config.toml
d_model = 320
n_head = 10
d_mlp = 1280
vocab_size = 32000
norm_place = "pre"
rope_base = 10000.0
qk_norm = true
extras = ["some layers without attention", "paired heads", "shifted keys", "gated attention", "value embeddings", "hashed n-gram embeddings", "a smear gate", "learned residual scales", "skips across layers", "capped logits"]
optimizer = "adamw"
beta2 = 0.98
schedule = "wsd"
seq_len = 512
doc_mask = true
train_tokens = 588500000
dataset = "wikipedia_en"
Each number is 128 + 32 x the weight over its row's rms, rounded and kept within 0 to 255. Layers, rows and columns count from 0. Numbers have three digits each. The size before them is the row's rms in percent of the matrix's.

# layer 4 MLP up, 1280x320, rms 0.106, rows 956-1169, columns 128-191
100:157190104122133163134101173106127092139110099055103178139138065188170111188140143113160109097094114136161113128152143162182136153151158146124109126081131154166136099164167079123136104032084115
091:119120138086159157211090132111191104062144098083123131127108112140173148152091170122125097153109107157115131126123127120123135130119150116144139087219174099117112174182076089136151116178176158
102:179090131159118154102091125110152121174184170093106119121112161091131183101101097085135135190132128189115051127133118158104124157110155084158141115135127075151104076160147143162164108159187083
092:110159144153071132095084129164218107106085156138126083122073162091112131120144125127118185163069147109124081157160103114150097081103105140110113172163137105098090176111115050096167107209113107
101:132174166083158107115155199099079137189109147124139149043163180139123171102161100127108127105135129157172083188084118124167156118080152134099101084114131097151143159151106128144160116127130182
096:135160138095145068130073123202117208087122165101166130172141132099165126094191168119176158073068129167110100147155168097132067079170120134111181122106115111170108168164149120127105089173158143
096:181134171144076102155099143170152195123116073141112143126172119107121156102149128123189187096128140167116146167148042134090150127137116060090180141197150130150141158132176190107169143115110148
103:156151097133075150126118159145106118089138154115138127132111128095165092182178095051121101110167127165110110119158105144116119153096156119106135129138182145112075069144148146103087166115151161
085:189148132088134139177128154091130150120140169160127069146110111190183112198162108106136116132146117104174137079142140096182100153160137119152142130125202094120107115137208121081083147104100187
109:110113120089127118136167155128056168123091120098160182109111081112142095137143128160140122157141160107116109039124123108108115174105140178144212116074090062087171141151189172214106143152111100
099:187101114151142057094080090131124122148078202135192153161098130110132090131094156126131129136131154048110105100145083182106132089175165102154084164138124129118155120161122146087158116120140123
109:140196099116199163123174115127154106076196116095132093104087098161209150192188147165140116105165162147114099131126074077144162157094155096090126118127120127116137164162106114145130109098096093
099:138084159138121155129177087153145139112134140188102123095130130085133105063150150127115152088148122121103103114142057107108150122106103122102141131107141043143147101162156174160179104132121136
099:132095124102155090061136084158168121122097113122147124160163164195197125137132163138164125135088196133205051074134180081072086176190132103138189144135128136146125121156151164107120047157114142
091:154118135180116163091136132120097158139126166110076068139128157159153134150183130159133163072181133147114100179121081151103089057120061094143083099154082075097111120165169165192154082094122169
097:118141160152110125096115136150111104099126094133104201134123224130100107137109055106150176103108116137116134118166130163065122087048141144073118146144156162171146159161188066141131098118129159
104:171179152162160098099163108163128153095177117125140132098104175137153105156099156079115148083128152175140145146185123095116199117134086114115131110143055058109068179182131110114057128131214157
103:143112142126114098123122115131103134144107120106106162093110144138143097107080172090137093108222151112120165117112124214128077152183093114092148098100108123105093125131123178150115120090123170
091:121157150113115106112113158137138111093138127158181133152168142109059134121148055148144049146079161088132144158063141149092123106141135104127148105091120109140147136171139157129082163181179118
100:175058128121118144092187139124163081166186051094121139095146161114098157125170076147136098105081117057133150173095077100171170113136105080134154121176142096094073139158060132152146141137212106
096:134155115129095151119114132052177169054139109068099132109109151081184121113170092094195117116117129126120039086155107152124153096095160118093221088171129089101143132171103162099154079093128130
094:104124133099127153140142157154076120125105114129157153136122171158123079112142102147105110112136096117181134136096111108114090156095111154112091092088133090156148157137156136133110125115136119
120:076126167085101141155152185191162149059146188172139126132125193171173207145213108082167110136144150075140113197138094143101160161061174073082154096118106110124108092163087134130097168131137164
097:173072104139127171109123160106144126096105155114121120135117184086215130111082091138158073186149142147145134156146145174168162148123121130152162079164069152135160136137113135093201125125145137
133:191192176105068223176188147109164180159122116140131123148167131150130158160105130091128133140159120120167110117110100112092124128186129092121157112118101136128100105163119100113108130123175167
093:157171128135146103127092111108130129119081132086099108103108160081123184125039050146111091174167109126188121101094127122164098136176161144114086100185152168093134141133110073177155167127200102
094:103088136103148135128158121157120163104189160145149149168149135103192145145121151067112180103157098152173107167150164131147111087147166124111151134105171124132122148142129131184150129159153177
104:151155151150162192153109114064087168106149108133111137102113105138129105113134129078139071163149159152136108126119072097120102140081067110098167132130155093068116188132109143139110095122130069
095:124174130127080116103192130164134115112162141159114137129137162113134147159098138111176111106172093141136101180068089162139114183122119143135155078148151089138139116130139132113096104118073145
097:168089195145133085117110116093143202083114080116129145136107179162081159135092088124147101124119168127163148141091117152101121147124182047164129139138108142103119145152104191135176139147154171
092:148150126129193182117142103074121138017148129115159147092093198107195096154112102106157054146129162154115099133140137158099169155120138162099213111199126151107103108130125153170128103131159110
113:126086175140070141146093129136163099077096115087145155147086187122181104121110059130119184129066126046172102162153131120131114185097173089110105141118119134090149130145133082129183065119153123
096:159098113175097132085122118166090112108134133151131151143111107066087117127182132175136124111108116132104080101179131069129138134123077131137134102188088158113132102166123149145123107137104180
118:184059128121078104116083096124119141131137151158099072106062157080110072133079106150105103144183092166099153085126105119078142103123132145141162115095110130113113136123118138151093130182146161
099:135148156096138035109126160091109154089106101130073177176157131101145119135153128091145194147186150133133112136093171165170145123117086148134113116117180076120154164157146088129135135078100075
089:114156080086160162149164130141194107071142144054121150110105129114153090127187112128176048140068187102146103148101148100157097043130079160114153109172153112149100127145043150139170163179098085
102:120103131102145108139079133107177147179120049136099137112111076114068104136108116130136075137136142113123032138061087141124155151120102098135152118181164064140119155148177127108137164136124163
108:158127086077125140082092089140133157117131110122116105090091120113172059158088117119140170140162122130136092095082144059153096140133183118104119116095117154138126147129191129087096095103161124
097:157094129101157110150163127143073109108120147076140124127121130118156143190119127145093136152183078087145141175133130130071104116122138067136094109118127175125109144129106045145138053117143191
103:139142154131086142096086168170122153141106097106088182109144112093198104203184153054221088130143089108113112113179136171124110175125192140105109152102126121129086072138138142133069095086106129
083:159137073125177153124142183116118114074131145173122150135144088142141132190118157168101133125175046141186138122146144171117141137078131121136168085117155182107122116141119191058096156155160131
098:138125138117112136150167126106149182060100171140146153108047139112178077165088114072171122144103145158113128138139120168099108137122142113136193193158108131098099109147137116146093159103119172
102:128136160077125080100115100115141123121173118147174137125112107123167117127121168112150096123131171082104090088120143074103061097207149134149136082104156103191130073152097150123120136136185126
101:126126084100183155085169117074115166118137159108141220118167113156160141188110158102154081165103150131149168103105139119116114134144162108096119129152075109148143111135121110149111127146122132
107:090169090138103149133103180160173136077153177088130112115096191076138142123125181070171132131063121088102132127170091124128179110083113112082160091079093067123094060176120139080128154157097175
101:168152077131181102131180228128132131057115110085232131166136111168135092108093129111164111160080153150139102144126156135113157077107142111074137136127136122150145162158165157143103095101122122
106:168181124118194107159163175174102135152111160109185140187109161120159156121081131156126142138140115167104124155140102110131119111112148160114104100103149133104099171185171107068168175112132121
093:160123123129218166107110203139080149126144119157160133120105134125117116173117095081109045101133146115142099123159162129070204099127100043114106093160148096061120141196123098157130129129146132
093:093108123156119136103184088090137137113122182107166134121106125112162075159125107167127094138147165082080137118096148169134136125108093099145140128144122141133135101177139186128177129113202182
107:185067146095137169124078149123095168147156135111152217132114103120113138123138113125155116197128150145156145124116134120100141093088131082153107139107151101182100178170108154174133091129120059
093:116094111116150153159159156161169152133088158132102107137200133155109152200129108141052099135132082132163099189102107174135160125110109122142096090146160122079076099128133164159167137094148151
090:116132130123114138160097146168152090151142055110134109149098139115103098157134148104188074114149129133169049144171161088118129110146108148120149106095151139130126126139137128093150106095074186
097:106161126108080092105127162152174135126172145077155157099135193141080091137155157089198154132100104100118120164142097137136152144113072154082153116107113104176103146140130155085160108161175137
098:096184158142154149078099150173081145057146116175216087175112171110129120171166056163134164126090149101078162148137082088148094143139084048105166149124106145053183119145146170134169119095147141
098:127154104121167118088115171147099105162103103090168158171118153125094099139121138108129120113153122079160106115179162079098126081178123097112189099161140136102170153136175087098144136147116128
103:166182163123135193157144142139130165129095099155179191069099143163124081084128155129138142160138143133092104161108140131104159089132197105122167161139142130107167120155124127109163138091114154
092:137112102127182113145097148153130067146148160106135128139137098142110105161090100127085139157178165071137097093078143123148131111186119027103167099203172142092117062139125107109089116177195122
108:085137168116130140136095111118130141083147154095185152111097153145122080106123080151133111110142143129099078146098085143099187186136123114163092151139106057116169108164146139188163132162145127
102:176128112115078156145140149147161148123217106124122092159179172109161122153148132160130125086139080086147078099104073125139130129134136115127113174139128066188128069151139184146070169177153133
096:180142139159156108093122156131116198115070182095106178130147145083178157173103108146135114150133167156106094127097103076114123100150139130119123117122079118136169135131127144156096125081179129
101:129148126133153139172117111146099226066130120124143121183108136127170146115133123104164140134161168078072128099173128133188092098035101126156129125111136132132118146144141129155125161102173148
113:163116116098159058162073144151095164081172134085169163149134120124152128100123145107149149099148141143140072122143119156096159171143130106104089130092223106160133135136108120171164080200148146
101:153146197063133148102109130126110136107124088171116165142139189121147123121120147108133163141108208079138152164139187118158160124134122120073180126103144160123057144127125171160102093164188141
101:172166127142166126095141223132141219105076152118152125135160119132158128131046094152113078101095178080171062156150109075120182152178092080073126114077092098122156132192153111092114129141143150
092:187135119137123159158138204144164122133074156150154109119175132150127163198161132097137124142145097133148118138142119102125169138115089180132113079163085106085127077174134121147125170112112225
098:121165141119106136155095113126172157105109125101162113112105121155126121137115166185073148136153126162160141097185143158149163175153117175137161145143131115088099140174119126155133149101134124
104:151149120129119165100122123093128146098146190067123157139146155153165116121134081131155139109130128125110070121140111061147182172085177145092094125097085046073127135149178178173143113071145177
098:123090177140161162131119099115131140093115139079125147136133121122182176211123143096099084167126166109155129079076103168121119138101084104104155115109101116080106160141074137155087080104107122
104:110117089115153185163139118132100162118130094142122145072155128115104093151171112119155179194125168135163090063109110145130147148108109094078136109087155079096138137135152099117089068088098146
098:152132175100143099191096142095143169157145121138168179143116147135089072128160112109144123125125082127102069112168114114124139147124081123063113105118108144138105151164185171160097138145144150
108:122099142109109073144062120127130144089097128143141084134126151096107093147173155153101105161128111134141146082121127119150133180176132162069157164098136128154142114156131119178161179152115095
088:151149186071114088211108162154173158037134145100084119110123157080128091124128142097166106131115122125129135137170160161096105067154120143132089133113092051121136121169138132149093086124142129
099:176169209174102134062182113153115090116078120124143143109087108136071128102104077103102101141152164159144114103101141149172114132145129077122142150153157164169123094156118153121140129141184101
105:097156125137163081099111136144109137111130135102115163139088130106158130116112163141150121164139163129144092085070141150103117088121146153135130151114122138097155132156183134176175116106163137
099:137179165153107097158105153093140146134116137110145110130128099146122097175148089149147107113131164089143113153176120133153093137158139094135150153088176144071131122151143135107166094107118086
109:075125143108122130174135157108124132117083104117077152139040185178165152172115037095132127142110120129144084106177082152154098107156109090136108088132081167084139100132118171146160099145127193
078:166143140170088082136099168104163123132071134116096101108111133162137112162108113095177104177255134122146149161190152137138149127151209139081128155052142098106133098155180157123102065119087173
096:143188164121103097157155211181086093165143122099119159171122124089138126102093130136108061117206089126166099156128147196179076121140129070087108105098110120105141162118161141120145076122133114
100:160116113071145116105164096090128106076143083124155124095164084086195108142151122131130157123113082138094113072074133150078141178102126128133085144148049114060134139170124106093152135100136156
098:149112108128162110165135115087109148111150172136163127116094198088136115107148107128129103098126103135172114128122122178133192092114121123096119122213147118080117093157124119127156108095132167
099:180193140095114131131143100159088123139114143081151108131081144183107084200143057134124111131092176105156149137134110147108123109150084095063162136151190095094130144140118092148127066123168168
091:133108100080082157135121153083115105148149176123155120074081146166122158197129164087222091182168160161152155128163152151163157114124160036122130124140118120125097087127150149130118085126150140
105:105105137090150125139099216173099197107140154085155126141127139137157125129078140131144062104153163071195129054135098068143122180173111106085141126154164094146156193132149164145112123144140168
093:158159123062107078123135129141085096104114158135139192119091106102101115197118130108160149133105079156186115143121107107217159157110155058073161116161139073103114124115126075123127060136102167
089:151145125117146123124184148123111148126069090120117142138115111190137207104029130213205164134143142128189094169109170070152196192157162115154185126147145135110116103152140134135124094110155111
107:144061143099160131145081118088162166125111106087130140135104092064123111148086159134127087172101130064076134104140124156100184125078124091143145122154190056154121143167116141123108116196123124
106:136090155169081108135092173133102139167092088118105127152115135115146092153099144112162061177162061141139131106155127186169133126169195131123103119098117141138117054137187136176155149103122160
104:194138122068125096097137149091199078143160116133177160107170096085108152144111112131120109169092122042109094125080093114106089176133084119137082095137147086161108109149102109087118112146189136
105:183125050107122121144109154117155111166135149137127125159147172115064162110086134147107123087194163112151101140157123147170146086149135115081109082080153134112100120140156102146179107164148108
111:169162136131100125158097126147129165098088142100154130065080153060121133092153094107165096105092177131104111098146090105107088125125118088000175052100093131052183131176200146133163119075097122
091:141146144130111120114115101088103146153125140158124159101111159119153108172062182075121133181115152158192072144132081137119138084157161114129128139107077125113133108140141093105098098162155165
098:179200127083151123096134152140161159154140145120146172143109120070069140090118141065138108137081145110146166047155140118180137126114148104119101155139179096113156124149133133138166088100152159
089:115145134090112136120075113193104176100171104133133194049120101066161129160144086115140173133152117157155118136092146133168089126124194147109128137142109174156146121130103143155165086142162136
098:080165172118086157126125113139124138119146079144177123028076119115121113080118095136144134080150124102163130120171101130153127173161183112085130119179114177149154105131169108124104116127158150
092:132182102117179106142170128092116178139084116165116114133137151151095084106184104126162140098095115126115101142129120063096140140129150138164141146141162112135116107140145140125116084174193093
104:119130117113210138132122192136141246088141141080112098115109120059055109117131155126136054180134174149171123137135103107126134148131119184056133102158170087124164147151149182168130194136111123
094:103135139130165141092158147107141162094076175157124139065093147120186092157108142153067121123185150122135139114137167146130090113137158098111088163152125150121075070140153153093119114079196136
093:139156118165138139180107090151149097136156205138125155148094122114151138203088144121172092111137123140083097149094103124184142151123176100132182139147088083123058113217161133099166089148148139
093:150079085172128121127113113109175074130127136120180160125092148174171107107101150100078083078105084133097105134140083126131120144140095061062098119196099067174106202155135117094174158169134110
090:175082155083139158150148189183121175129152172138098124094106173076136116154101115134133108086147139105193137152155078162147141129149079087111148053137137114127145107103173129141107124140166165
101:095126148072141132097076132141108121143142125147120155106138146068126165111094110146173123096136139157200087155141141185146104155169129092115148157073162126111059108148114166153114157143075128
094:124124104161156106140157124150108118162105082112152179146078158147133161146116180120120093108149073145177061143123150126144131179156099100140128113161100165089147107132079126139122077173144097
115:173145062103082148144117184094192159130109183106167062148157151123078151101160073139089152149126118055146149073102092096185076129159129155106125100137121072105088128149095143183151140176126135
102:122082091101093081075123192144103091091093158098097146113098150164128156143059108162143149105116148104189119125150103103107168104138124101120201127146155133075095168125194142191152114126109124
105:117070181101133124128121132087129134154065153101181120148142114128067092129115072148101063175132157100082106092133113120137172137158143113109125118124096131141132168133144156138120158141153155
096:170117179080141142119103157179121089130144043100148121096124145138066166196119099135121095129125150148190110138120070112118101129146096101094118181109193105128117153122128131147178101165150114
087:147078141108158091112117113095193143069122164081113123152116148148147159102171131131133027133086181159128132158126103161121182076101096133111127130142099152120096149137126174081239117135070157
101:116136106143112109152089136148161114110101128085143130134107129165135083088122085135095107146104138058177152122086120078089130108121198119103125091140129107114102088131143135098144084113134129
095:103129141132174168093089127127037164121163139141140135108118101172241094133147113105120151100148174163065125099158134153114158128125110127140189166152083128164174097156060127181083084118187059
098:119097148074070124138105143143198129125076120104103134085106136166107155129133129151191210099157121065101115137148044092053180134160090106108182158186096105161108134119134119139098126132129146
104:130126128144179164083182119143087134117119090102120143086119175142123135071122158097101136156099146108133131094110101060139120117135149085120173095116156147139109106141093120189137109131207126
099:128161132117075161179060116123132113150119104149161083116169139089129165108132109071102096117179187048111092189137110128153121079099114151065096143155134138061179176142132130134160145129110145
099:185095085131078096171157124167218186118058150152090103140124102111164150119183105127184091103140142122154126119144079090065165113110143100101156076181104093116121088157108138145172191119164162
101:093096096065172140114153143118122144163140122096122120147127175166067123110085140138090098105130100123131135081117168131173093138152108081096151052215048133114169135160120155153119173148146129
089:060100131155170171128098164090148105113155142151132136127098115152102132085157139078138129128125124145099143091147089124117156141082130121110142189096156117095097136156192136122201129098149094
101:113107149154107170139111122116081154138128101101118120147128154142136178154081106152103085162169107102114123121113085061167144143112156132102188077115098130131051184129141126138160121096132108
102:163175159091112152124153203130117098105159145109110121102153181152063104137138103124114154107085116125179103120135080073169156163134118078142197131151141107103125124128129161167142129199217175
102:077106090108157145149076116117119152095089089091122159130129131072201103089128134111136175162111080117134099111143142144124110120074187040124094142154107149127113096150136125152164077126192124
098:122102177134088057179036183168098134184148107118100167139115117116156130184187122097160135121146144137199116130073076137149141170167128132103117122106090173162147086146173156181122090105078152
110:129110090140135076160096126125111142151097119183152147132190174122134118157106140157137155130098136103118092037141145128129136074097107125171103130122099077086142059159147205141102151124123141
110:110098090077195124170133158104141110094153148116133143103137095156116137138139081130152082161079107111098121080058110071186092138128165141080088121164126115085088051169162145172133063227157131
107:134093084139183114191141177096106123050077127166158131143133180160147165125130151132169123156134116154144131158175115144108136132129094143111123109146144099141143135152137128152174149170173190
091:174157138144136177171129111152115146133092120123132122107148130075128135131130140108156168150157127139188136115152147121118099108099117106112162135095094084106086078145114106174114062105143156
090:106112148203115144117144172168124192114132122092119132179132108141180155108157145109120126134112186124178101134124125140105160102189180097143202137117157095105137121151136162153105093123123119
099:112174150120152147085168154148113099134086113057130153137074192117173152159103155125138145128128121133102086168172171121130151088143174130118172157135156137082183137139222166207173206175112237
083:168094145137091122087110146161144158103067147102136110104100112115204130177140173141199104113210130162140116123167110166198178129144130082101177142090164066163160090129205091103094146116096100
112:142126230137079165165106164125120176084155092095127213126149190119130105119148106105124136109107126132137093119195097150175113107185122132111113124150144154132065170164141106134104096144192109
092:101146145065170100191126182138167140131102105137115114146129163078122170139127107114141081102110180121113034110134150175146103148174180115119156136146117162133136125105170207163184136218132117
102:178136150123140094173179151127125081082115140146107126119023108169190129147110067111160099153177143094119128180103136106070164102077106154094141071126105063063192130141166120178182075146153137
096:142111177118104112089197167158164154119117148140150125117109147139096146119072144108152147089167094101137084169189144154107132145104196106161195179108115056161109134190167109160103097165129211
107:170170147151094108109123126124142144110099127143106147077105159134175125175151121097181129148106149126134143179147116155133103161100093144101117119145172099100127150148176130171126128092077101
097:145150147122162120158101155127154164110106145137109173074153098132174078117126124075111121163135095152127122151079122125119176190062132138147088121186114034171137125162201138114145051149159149
098:114160158121098102099143149116135095140112110101146143154177149059201117143163092082182083121108135141131080143179142146163158111139192131135162155132161062150139105144142179095093138130139195
093:134118129151131123096101115102142121168078127066154118114156140128150137135093137161146114206125121101134100115162177135112109130120096112126148094133125153123151180146161135164137147085139168
101:105103189124189065164105123194087119095140143123119131152073130146150124120153102180107169174158162117105142130153070064118076132134144104110122104172182065101136153122123068084129139173162137
097:111065143141140125160158096165115154121156088104137158120082129091174114162085174130140057138120188064133097145096107188074152165123124038097163077129176104166142187146141145186161135161103121
089:144136106188095121109112156152132095077113134132136207091085128115139103085112112167082106123081165125098141116090078194122127188114159129134096098159117071132103116136089154174141111180132103
100:130120119118149157109080170110167118105152120100175106142138112093159116143153137194147076113166133143123133115081058126137181174144170138134180153115159066137091063154162170113189115135166107
099:110083144089095145163045124062157158121136136154110154145166144082095136187145186134110077107169142105138076068122092161161100209148088103134126104141147129097118106151102180211147155147143147
096:087167126139122145163197170113152118111133126117157182128154139045132150116074146125123137145137108115141085136142145081144099207139073107146149132142139092095081085160161139121121140113135091
107:142130165076106146127087132112135104105167111080094095119130123187111151132186074079135081115095091117161094126103115077073154138116166132107105110074148112100090179147153105095168072154127160
108:123170099112163177117116123110130181105120150098138109134080111126137127121097164163140094154193114119145108142111119152143121175136107117089143142147100132161135170166211089113155141152159174
120:146099180089126105148105142164101206115143136115175091105100158071115102117108161080189108141114186106132118158105065128155085140072138113104141131148105072121072126139133196120107099180097140
097:138139177099161129133144221052105123179155114128173118086148192147100119091095093176155123171141140120147133155123114122154113095125146104161069121083116126046160135168122131082157111202149134
106:133073130135085119157111181111132145126104112100128164131135129116165171177141142119089146079083169101148113164075117069166105131080143149070080108157114121101145140124069119092095095222148115
100:144163106078151113164087184134157197111127129070211154106040183090075182121102105149182114111097142030141136150174142118117165124161154144092147186084150134139123120171102190138165129167145128
105:156127103122153119166064139090164144092147167130184146164078125061162191132112121099144103092139129047087128145154064115080115179118093109149110156133128119134128120147159123129117105109138159
097:131142175082114124129100132078111075133163110139151115093090176156086183137128093155129156087125143078167118120129109099121127161141080131189088129136112165144113071204118107162144127151123143
092:159134130092100165101118160162109107123114147163151120147057112122068118149079098133157156121121106045134113114138134170150089131123146141100119173197102136094022137128114143092148127091209129
101:115119135137174112091156144180152104140172134180141122128134140121084177158092120096191166120141105099096122044080127146163123181095148060160168150114078071133119105156158116181115132172136132
086:096118104101161144116108135154135144058157155134108118160104126139117078096147150125141152058108160143130129195122152134052180105140117104071153133131101175171075095133152129145129100160134173
106:143110147114134140088122170137105155151151070128105123128147134099150213082113141150092175160090111108088082073159167197096080087117098126099141107115155122163138154162134174143178128145145118
088:133128117135175083120156119165137110172102094114078194179140180133098149193159073152180141083161054149088149144140094089122114165164088092100114129141158106069077135104151100119105097167158167
094:154085148083118157106156161129130170146174141154082144151116144135152140149120160136157073097089153076132092117199140072082136119124087158146155108181083120132103140132080133185141133190138156
086:166178076168160112132153153072177130113126168123160147097113138135149126104078073127124069160051150068210069075159089149145137119079064095110099191135120135148108131169136101143140119139126127
109:099150108089129131154145114173107121133097125142120129156103102157097104123123090106110079165118157075130067105101181098149120201150163122081197081125110119045122151187134133134111101162140148
089:200101111120129110139167111107184138169121147124157165107100131124113136145074081130123094147135139101142117047098105155111064148083134117088209078130102124099122127128109174108165119146159130
100:113061087083159131119079162156094158090119112138118145159127113089107113146134107089193159098088151152119120109089158147100155121058111041118121145179167166102191086151128187141198153161176125
101:174132142104104109128107170058074135131134129166121131089143203112104122126139133141130125144135144156045173186156085143145116183073088110088115107138131114166111146149138159136098099164195165
114:129158113097071150143097181144161123060124171144098096145159205161122140113105052082153132068111122085180142145125097140155101104087125099122112059146162105109128147163107103190109124135135128
104:079159078185113093136163140122160179068075117126166119122105159164107140083107141127194138143202150136146141108149183147194102192148157129147153096047116157060143191129163147147192069126162122
103:108133123131129124128092154095176132155145146125048127145179140142085182150129170071154108143184192106173115138166062124131146170133163054137156085139111069082049072168091132165162121187195167
089:177094134152127112064160154139088189170091129149157162068164099113149191120084128140135107134101211107183131122142109186148097187165123107099135123208062099116172169150103146146126148152159112
092:133174125144139175165186154103142153125125130094136111085129144139167124108100153211094144157097154034212105112145122148138193142131099141119110087181153163109110155122148080129106092125152157
094:178121127114111095092121120143125157081147136124149164100137196111143090167128128139192144151144161134181133110189139065155141136197072116082176140163092174133159116148070127154157112105116154
099:184122114092181120137109172089094116112103102112100135131119149118107141167183087138112156137107122154112099121174118076167140114122120114078158128146179137106114094120114090129108108100173106
103:098115136102193131089174133102120088145167174091136192136109104071132139195119125103130060101062152081137074155113120138164100147109093100101137158122095091092094139211136146119154147198152118
108:129104099179121143085122128109109158110187157097129189132180109095107106197096130121199088091088145143157127089082163077131149152117130097119118125160147109105166142163122175191142120118131161
097:140083185114129148122157165142083149082177132143141182173165107134117200127098095118122123118093113160115140120099104107119135123093153085066156072137128104161097072138156133153133147151125127
114:120142172121140085109159172138133124130079102109153174152059120139134075075107054117059147113130198107150109097108108188159146085118144096084229067179098182179091136120142164129112097130194101
091:121160168135157112118142181167155119107146085050139147127117096162142151170084193105132108166088143084158127129183184168142152137158149105156132058084145165090125109170107161136203137078114163
093:179151150101132068069132141128161096136088119061111117158052116114102179203088095147107105107148117099082114178190161103114151088128127126165082116115102162119190098193106128096142184094088136
094:123108167114138126166115179097175139062149202129152097138168190123141078162111107106144119142140135070131112201181039185121133144126129093058121117123189102149143110162096153167061106194108131
103:105170207048117120147119135160127165122146106110138132128130165052139190161091137151148146164108145079106105186124141115129136123173097137074168109121157149079081126149069124167153088126191170
097:173086158160143060085136141152118082119098120137215129122105121057170107143130154158117110119117124149076090186126145114119185098130153135121159137126091119178160124177141169157090189131083167
085:157149081145154044102144139109089108031126128089149136110106072097160084210122116177154120136119118130143150160075132072122121146141128115148159101160168134134139147159135124081087173110159105
096:131132124160139093123197126098121123211064051145185124107050219147138103180141128110144114163111102137185111149124170117228143138134121144180129138163180106108142180136129107124123080137203122
096:134121148163127127102148104106125188134112145069139151104108116101093142160155118090179134162136121162156112158083133156117149096069140140114195119107089115119082164133099181141146154107085113
084:129157099109103117175134135184196133189103081156112113111099200142130130102152134105161115134134116145169075064148122111168094145094140131090166134168090122114166149140161134119147127165082131
100:146115093140143168157119187180169127137118116106090114083104138123086121176153128114166112130126100120119101177130116069106118069129175123121121076122126182135104084154105117117128117169156125
109:139089063089133091109146141151180151087160160129148127147112127122182158109112117157150126127097113149223120183081131094129110133109126069118116110111096148181092151152115090139113096122106134
106:153172116097121110120091192166122150099156121187167158069135168120101112172145132126147131149108119149127111118159090084104150175156087130083125151120190101100129086159135111137105047121150118
111:148162161086077146193096218112184123074116160083166100155118189099083082132180138111111112115080138078159095170168095178078109184067131110072130129124138210155096124154147108107117107132119177
101:106124109081118186130149169146101176082101111115102073095113153113115101161122109144111123133067157116131112117086125107128150218150128099072142140113108127118123130185106085101195085135123165
096:118147096160165096127119147189128156104159097153157140114171109125140162088105084131079126159126126144155092139152101068098185100051102139121126197125109132159054118168118161141156185079130087
088:143201129126137153076102139070165089131102151124131098162190120110087130182090142068114099156170128136132090097116114136130145149109137129122117162131107119115142112208131171133157070155196108
111:162166099147097166157147175181107132186165133079125129142165137106111171150135106090167076067178164149105124091165098143158117133092145158135092147080167086122142058131104177088089096146137167
098:158117169180112087200049144121146112143092159115143145098112150124134096188132112076119072117178199122117113052156096132118166108107185171100147170130116083095119113118183178138155092131171131
097:183166115083186093158158158137151112128104085149168151083133155085103108167144110161166076131149111155136115145075152134136138179189138103058117122161102161142080157107120109157164105095139158
091:117120074087123148152101110151122109155162152117128138163100188116074132099118135149145116087138105160137142121162144118150127144206134080067135112162141179109194141137158086118192149173133110
118:171121201064126149169152199178132207121132084157120124093125137177135158132079113127124165171120131154085114179126140125131126080163142128137133150193112163128142109143128097162112188144135137
107:118172096088149145129083175187138094125094166099102095110157182123168156123124110171189101107086138157171038108104099088167122093102132018124157111133159129170142179148146176163171113102125096
104:131175135101084154151147206171151130131140114104158132113115167122096148181125132147165134104182115060118108214106087128125108118164125108114088118135157056146121164134098162141092130132146185
112:085163131123117126096137143134147184099117082123125163155117147141133153159082062151104102091072124108149128184107087134089137184189171137077121127139200084150108134140216084201170097109150096
090:114099126087123087092133139096117113151109105054152149156125173135113073167166151092141111140208118103153125134174171137118177133142110066131155141113146096091142112112120106131095158133120134
097:124160150091102148094090120144139161097107139162133161119101095123158147106093173131152142160163118087125048140140092152120125177128126077095107137085144083084133122179106129172104108134165115
096:147124117105089117119204122192075142108087179090148148137086132087150159188107086180176161140118146085147149104156180121131134074106108147154125165170108142113152126128113091171205106108147160
096:181141090126101124156137112118074171140080169135130167128149159117115066129093083106162127123177126124118110089183128090155083113092189077178131090104139026117130152148126182107167065167135141
111:174105168108116142122115126135151129140106063082109129109106099127128134145083095104113119151123097145159106114163032134125167117094157131153197181118155070119157063157167208159179131156153089
107:189133132056108116107154145136111096142105080074123111112145156156137154143141188161149103153138086142161084159151123149131124133145109117159144126190098101110137139149117148162134121156125130
100:140149094137158159105181129146122169122175186064153183165120094124151159195140128080079155135074140129192145113171137101125125110104090121098168117144094094124186117174108122132144078182114119
096:110085126123129132125164151132178112116077114181114124150161181080088142176122116124118092113143097149178135092141164159154154101095149074120148139099144128162124125156113138098165116107146115
093:195153178098093132152171170151107122137116123138130141126122096083143111126138121084192125070077107133181141182101127146124064190181196115048124088127135108144172094143139165110126136160173117
108:149158196128067155114117141122111175148112164141145212092107111123127143138091090112081097127158137128153114139127104171094110106104132107154161173155192051147187164123095180194177137115131084
095:220063075097103159125115130150165133091124074086113150170120225170121146193103156166129155167128108072158100125117077156176143184164141117172148125152108135179085177140154147133194097085159166
100:232156127138117141105137167129096113130122166131148116161047136107154131102171095156109105124108099086112152185119065190130145143135174140105148081110181152073102155152159166129154085119146171
099:167138136097117187114096126126182140169086155105095169106104146143122129132117124206099095116151097103098095108106156130124119152131119136167140110143134134162132116164108128118091124172132175
104:130123068110179115114088155112112128117137128192180094097126153143082116139135107093136153140126130136148079186106130091112146139107157115108175164076117108137143148145172125150120196149207106
099:142148072181116071067148144140123126112055138154152140166123128077125177121137167126116161107190130116123050105128098128144153128143154091130133146147131151077097084158169174116108136141156107
110:202133119148103142132174145118124130140131138135143157151110125176129111106152084076173081159112177120172099084122115124123176091141145121068103106129098172111094122185178090093091156100168134
091:076090149115118136158176156154100140130136162119109155079106168155144142174108125129162141165211169125141113153122150148098173065099132129094108146135107108080162107136063127165146145131095195
095:167153128139148195124192178146157169113111138155203116154114136158141112152068184127132105106124154091150102111156125090115142104127164134146115138134095073146160174127101074149117110195136186
098:120155111104106199115083127134129109094138129118124198130148130105185122182100133099095121167130144141165129146112101140110157161174151105062131150152120129142081098178099127167121101166158100
105:184107098157156142183117079135164168066124134150111140102088132168153174172130053092153124164142176141134083137130144136137105129102122096139121107190151127074060155150111101166176139124128132